config = dict(
    n_head=2,
    head_dim=64,
    vocab_size=16384,
    norm='rmsnorm',
    rope_base=10000.0,
    beta2=0.98,
    grad_clip=1.0,
    warmup_steps=494,
    schedule='wsd',
    decay_shape='pow',
)
Each number is 500 + 40 x the weight over the matrix's rms, rounded and kept within 0 to 999. Layers, rows and columns count from 0. Numbers have three digits each.

# layer 6 MLP down, 192x768, rms 0.105, rows 51-101, columns 256-383
544492528468559575507495470450556521482566557529468476439581437515561479463539560589554380472487517418490486503533510527489447565439486500491502534503508536533399496514542597514402567543426519475511550516504506504526488538481446440509520482446483449522503555545528441484415491526508427506584501451471391485472475520505467570461502563544508473493532520462523519492471497496536491510481
503451483491586547523501524458465438453537495415457487457497486556448530494477501529461511454517513509460576451497511477434531513525448448478471474516468495614489488505544440448558490450495463474490456492561530535443410526484519484464534448501529533560460505494522502463528473557527459496515473518491562453514562516441509473509518510528520444413466510547537542453472531544492492517530
485488479518541463524498497523561552428539529551446465499507564523477506515528580528459420468507494592472447445568512508483485479489470519483535490461545437481520463464468511529582489510537422511502468489544516505474448513490488427553435544509484453516443518518510486432451497510468478448503471431487495465520572520485481470553484450464529501550509536562498515527520461469509513501506
518519456509516531420475467480494464452548530500481528486517455516498505517522479479498511476543501457449417557511472500488528490507473545502520512460445549449541537585498459513515522517489512513517494495460534532597540475454449458490472579535524445502493445497548449534571528521473511490470446553539530464470566489475546565518484494466471463552497464455441443445446537558555535549521
570411502507453501557533495532477506512549496460486543472571576496447534533500489483501491516564513470544497538407500481470508479516515544521430438494506504529528531531412526466521493475485507430525524497513609490524486488512460462488561471506523514535556495456569533524504535474509450550501460564462516580538519459486566488470467422521500485493470578473454487466473434499580501444493
532507548469544422479553543530540519474470502505469511441530490492499518500548508506520445501441528576538500501473502543469444559503522534585505580534472544586494500523523441434467532498467578485461488508478507574475554413488541487468535544447492488508580538533552523547506540565479460449526480541517493538496562459504480479586565517491517394465516436468447467506469574535526538500520
465472425504476516626563520511547483489526516448457503458463489465530556527417499478456545482600495457512512472522494520480563534460517498485493519426465500474433540472553517497452504467533506531538495501480575541411545581533572529465522474487439505446490511462516519506523473452492516504476513394466513488467504451491492508547494462503429473506536462505434529482484482425524502483494
484457435476588497440588507482491522467578508439442550504564534489487514554489506403495485463569471437482487497508542504486515459545482517473542520465570447464491560480466511508474457539444517519502523430511494459502525467495480510480445447522549572518401477539525541511443516466428463516518457471502530547501438532517475550474510453484571462471492470522453525500531421456556458474504
456517505482484527477554517490536506475501526545494527548547471455534500571536511426471497493509556444453497484541536476431513493587531474482525460529496481496466514457555489493492586539465502523477487498478494438497529545550497506464489515490416583524430514534536559442538524506485509490500473455486468497491489503450532507532406530482540462509550545520482524541508485528577452531450
496520505488525435498505453490489513524516547507490451535470517442502511521428562439487488501503499447542574504546519536512519494527467491467451466598508504520431496564555502567594528481473504514536510512501560503513522506505534469451505520490481479461459416449455490474548450442499513490523477533437534441455527527461482439522482366579562457574468443529450488497511452533499463545514
491447507455508508611555504476478504504454521513552517448475481462422493463539521558500534476481480514476541525596473512531534488472498505457539488532518482390546493430479527528504464550506496542477549458622485490560501501534473436496472503477552400515546487518498507470520443469481590483494510493575500507512505450468569540447577466452403437572525512520515520505477530467479462451473
511482462479459511457505607475478564499463505517543494469547520440556485591537491483482494450433526505470502459484443519475559517531459520487456466474519483529352495543472516510472501517560503504564507517487566477457477505573475601497506478498541529525521620515509467530471508530485536552503509535450499463445529590582516442347467482475462429561492491485494518560522562492450454445482
543541484537535387440501572472433417522474470520491506489499489526541527514509459445554452505528477461437516448484512490515569499562469488499488544437547505567554504522443362430450563520491473487519548520397486464486533529520499530499520506468545516554506550499442549526499484488493550544475533474487515484528511530567566495489563473502522473513538462487478540463517437549520470542489
500419463481458507489532458501523453536515561541458456514544510436463444427469514493474481510473572561483461550436488548393510442481496543443443544542488452409604626491581451464485428510459449547434550455449522497606487449586427458516464544553455498548489440590537501466462480483497560512516479613503451525418506469501549510417515495520526476466483528513567490455504523507495498443455
483525577565459463475442550520481526471516502415518452549503479541512462590594409551509531458572487438489524525457489463578476504526467530457508466400559458561508430514453429533477438492455552517533569583513529461517468437483507484468503492519498524556463411448496429490487506498509489505465518492493561539467585500504493556515472522532447459504427501532474458510503509500535457484496
451386538468519485557436491529539515489465503512503473467490529530524492523527469511459493543501439447520509467488502529512512551486506498490484593443474515494451459532457488491509517529441500564499467516490539535542454372415530514556485462451544491527542499478551471532555529538494469517561506517537439543416526511469558524463477524555526498508514510459539541532546512496498528516505
453554452533523474417455500565477470458559560499500463504512497535508453466516507503479552527442496474516434557496479477535433537497487499578490559414527545453506524444494466515433455460458520509455528482505506435560559556574491466483516523520430442488455485520484515498517469529448562583453471515441469520498541489492440491532573545465466530452540472518472483469574557471430512538512
550520461553520519447488418483525466528525626521484533501582580503527523573548502480514483491517529485514486441568540466518441484439473508537559472425586518519506478597486429488543523432557479545618497469526493409498458511461491461526552470466451449485524464496542510578572472538523497547463521458509482462562524466448507569443464413472549503418554532480547455562516513493538464509466
514538516457490491469486503474556468515481547505481518600479465497476518479565438577525510520464474561481499576514493513459456474477520549528519489472535451496446474575552548510491537484478475502562496448465446527636541511522548480483454497460487472444480478535510547549425474535537427465490553588495549489499495541499515547487486464506448509525509495468500494541448569505525499477472
532474502462491484463513545530505460509530520481486479513461513446469485556477461589547642521561464483483466507464500451508558559435451559510435494481483473521513561521464514511474457559440543486576455454486497450507438506539509451462480460470419547505487515499506439524549503497511465539489477488500510558490445485549481435518566483482482472501482481519487517520528509516537482550540
529572493482607571549508497400517596502510557496442525538492494515419533498470501557489428556494497460470524477529590503474505396511543475495484435519525477541440420456485503488513516475486497495550521474529540499443472448530469492506449455504483545463502544520549470458523602519505462499475480538487503509489549508521484499521429498488480569575475453500400552520547545511545471518499
529461503458479573462434549461416460477528551512480486573542538457525471546537504403484507516499521443509458493494445483553442482485469558491496471462491518514511495492506462494474469487512486555535496541496483468541534490567494508478490439508483493507564516464533509516524497539487517571515554479474507559445525532513537432553478509490525526476455591479463463498505584488485457534555
490503461442527467429535613500673517534570564498438502542488531497520399475531486535496438482473467528525472452461492530524457466496520511475473463461501587496484498559461480510466445568528515528515429451540485551477458579506493491487471484563475518485580514497500477509506479444562504523486492463486544523488483505505502495514511539486466509481552446517448521488488554552539465514527
523441504455555537500567503440486509402481540486517468488457515463532474497464460493446509508475441417515485448440439440539598526543501426451567476505468514567516512555537478546416550498479488477440457530507471528461517507591557494477481518534458480523465560530539490536523515502506534507555452566519554476526511515511484528533485529461470465511480463530554587531504484526508483449493
457534500471538479562445470547466537461538506413519439472479469435483521484533482451455485539545534543523486565514502440497462498503529462535452495432495546492540545545459506528496461459501477540466527485495415464553555512487559532526484449473459474480447408499489498479468475536487522492482458540506491477477556413490479400529543505510504529552525496503506482481490483546495525479479
521553433455448582465475449486505459573521456476508467474539478546413452470440449439485509513462479482542535510568521453472486511531494528518506485482540513516552524502512471490537473480430574434516548495458455489602430475453524530476479499454497512503491516516517557522470510498482569523486493532553477504494488456520523539420539430501478518580477536482474507553480488535488507510495
473439592489510437552483448494447538484421494507522495505554528561544487486413545502472479443485437448518550538555516432482534502479484531483500531484428491525457446488537501475523447481501488487545477477542502479518443601466543557412526589552584460594477557513429491539476514447524506482528487543436421462481427495494517561463561499543523410500491450475470480478519533494527510519535
514519494490518522528537441463496479472451424520533540516572557500438561542466457468457537491574497476457489602499506556524546448523482511505461514522512472477499515510603517487593493499521464488530570536493505474607482459502476510517495542465521505442512414438528507474484510539457540439544551491511499503564464465491499555479510507581484538519446514501455532484513487521491465420562
449518419517476465478532606560517530486541508469478450424533479406529548507460486469514475500535540462549530474576487485505474505486476466564502508463516576459482490541564490564578479483503535519485500527484451511498486526455507481461516532577479510482498470518576579535511472460548595549530525540491514569550514512467480505525498455569518525499475512497474519449499423567496498550562
493438549467500510516565400531552531525490477547561452415466445534456498468479492507528420510456543502556481450594489480471496499483527494530520539483479437488596473455461492492504495562492512541479328506483462518436548464515520543526514487455485484522490481489495477471565516538497501532504525542510503572573482502466442490530516549497474486421607442559540538533547534512483596579493
495556518519490569529559544556512518482477507437541478551457532532504497432504458506516515505480542427502608545540467455514465455500440538437468422538526510512490521581545527514517483453510537467516515477563589606606544447520461427498474470528527498465468544454539543450452411487560572472473559514444479456506501527516512536490524507528528536507428482535565464446548483438425451510546
532505440556523587541480538451512496423507435493531549565435520450428527478476496519546516512569547435533448535544424503512394509442543467485486462511460500531478566536510473494547481455468495546504451568534548453533443418457499501473460384458550474453511455445446534454563562555481530513484472530503546458551451490515503526417503467497559566450474548480496467474510501493522466459496
491468562471532552512560550486543522467473558511467530518501416582560505521511520481488537498495487553552526544520538414449573502453509533485483491533496415521532524428547551582533430516480542493545442552461488521479499461500458436521531542626630546578586516482469487504483517440431479433461450508491500492440474519491458540498435557501588444511480586457431519454525507488506510491419
609512393526520460485478435547475536507528510497470513487512541444458489520430528465545530514483507491553474461443558555495513458484513477509488531576455533473469480479553581497487486475485419475508548451502556548507434503485465470429461579607509455488430553624495487502571514525520515499540486518542533557500563465487547493556484460551490479516574507495452523509463498491519519386452
525524571506497463413543507583488498584485511464544522496522430530517445474475514531481496538471478558524482564463497457439543425535483513518506421490525526467499534496468465506531476491455443497420511553463532510513496417575489445518569507482518516539512492549479456542515444527517491410499486460502486467507537537481497520577531447491532528524525480521499466463523456494518446457503
501492456498488544494409514482515428500535491476490498525534507447464441514549491546486502505499506428487498484501486588463479502475487469481517462470488449458367577528493473465403494495550528477511543471552577401560469476497501502522474500495454477457526498541483474471530575568459547525526518455463505539483491459567542507483497495482510468453437557436470466484445463443437481507521
529481463483430541455490515540463514597553524422444486578491512468473528557527465545511584516508546482459550501523445512513495474450500549507448519494470461468486553504500498533500481501490489501533501489487492503516598407501540523469545507485500521436394407477484450564536467492513454506508558519441494534525540462506563490546458417494556487528465513539457511490474538470537512465511
522583456480438489560547501503542515457468482513506496500539490562442512470500504520513485505533510427546452431446474502527489506440539510482449545523503468539459572462488494514462562488565522482500488480533538537499510531588465528524481497532506424467508514402540474484500499528482491519461508516555530515521501538481422462505550464482505461560521441515473522475543505513526467525531
500490488498513461465463487471497470517484520491453486491507507470449484429516454500539580567514562535506544486524489488519434412508497554518436454506512508542482487523436500482473546520525519495480530479489552456500503487556468444558565496495485503487518464507510489465519517468465520527551561537479476484502472464525533541523448494502502475480448463467496471487520463489485475471521
545561540451516523457533463442464521557501431496453466459476496528619519531534460478517463519541482493466542445476505465548490514453486478548449551459529543495516490486528412495487484491483503540488517479461554468528519556502555537542555559525450466512462539521480528549555519488516462489531487582460536429561528440457533507551500589508519493535509518471506465564585485525548486525474
439468510465472519557628491481538552511488522461452453486498502443543507425502473507510402566520486507507573463538554512572548479524510481554509536508506533479488469452493538523519472554501543461515498530532482498508468462538525445511574423442517446451485489582465467516479501430470466568470489434468473542482528494421519516542527549469422596495483491540540546477520458577506526512468
478581456492580437481430489525458596498453552527473518540499486382488539453566514457514503506488528521460545470453527444521553516513549535523482465531474480613455472453415523557484503531488457538479493497529514575446458503507463551528524526520548519491524490527466562520500487438515566540462488509535525517572544498518469464536471456529479493486491534534443477532491469453483484510436
492553600498541530552478484491594490452537449375526460480453489500481483436537488454514514551532501488482528516535479456463472504483495533476539466519473562528571579518508533413515496504487475496508509533501456428469486461474491507502515474475507442557512519461535483501443515522529540472502511494494483539527426506549494513397488465519476502425439504474523451498491516475501513500514
469526479422508485569546534501460545519427492563441524524443466425458515513455509439450501526467583476510471406530475565516569502497494529490527469498585540432517448505453464510472547483557538546574505460509459502440478433450490484556489564485429500466465447469505484502482467501489499521414495458494484440515529479551512431398433517493467465492510477500474523495502458490456502488563
484555476437451543508465444488418534590496463456509477497455447525498452494563489495552427454453490506597538485512553474544425542481514509579463539472494460493468567485476557489430516514513484478476570466540465513556558493506515509474534494451543523481478504587436479477564480516438514557448561459544544499488493475480495506528485564463476480559536541545496470553541495426554543469458
445474514600540516587538600518537500458445433507492555403441544481569531508509485460512500482487484536549465459518476530557509505508486504507497468416480490536565497556543507505493495583553516535524450507558517467479537513426489437484471540501516454481481440505474546523541547467545522547501535477479538543514458514523484609488510474455530490513567492501571537553526530549479535460475
504495490509480456530513512518481470516432492457519501469491476515440506529494549406550443566583496490523493491498499499519511549454506510550475526506507476497506508511504560488574534514494527530475451540413512442477491516568547443497493514502463521469412570501544433529576477408441474493518483552516510440442470454469583449517526449507442521446476469489530512513488523510434489497449
530452514531516500473500499546563491430627537504561506609503468568502557523497501545505450519506520546526538617529458510502480472516451487481545501562494589545542502507542475509457478545543529435495438529500482544539475469469554487471529558427522436484509549461486544513520490523540497477531530572475477456512499545497504475483484439534501529474466495523440494518470534534425463482484
495394455529478569521521478488474461517562474502479523489465538568422513491420527543409433511450457478500548512562463560561591485511538560413486515534487534444630489500504480504479516487488498477465520478522522535547453562497482486537519450548504482426540528489455466396495524381457503526446516489529461501489542527502492530417541577455495510542543513492463543465536477463491454541456
541532507518532503545461453503517444490507466566529531418476580484523520478546496636458529392538442461528496523533486436450508520574481548460496481555492433492476522515536486476550441584502546551507426475496483542550490538514468532550446493540477559438454544476463474425483487520481471504541471490477440500515534542511545544499465470497534595442511463468536601571493541504514506433486
575550532534429560453429511559528492466516544531523507496470518496450457474534539521523375451504534496509499550501480482483453626512550483494522505498549495511565561446523463537469453554462461465520610410462505424580500561552455482521494488550502487513528523506441523487585560467432475549474451502535488532452523509461491497429465425491533525521520509482442438543489547502538544503533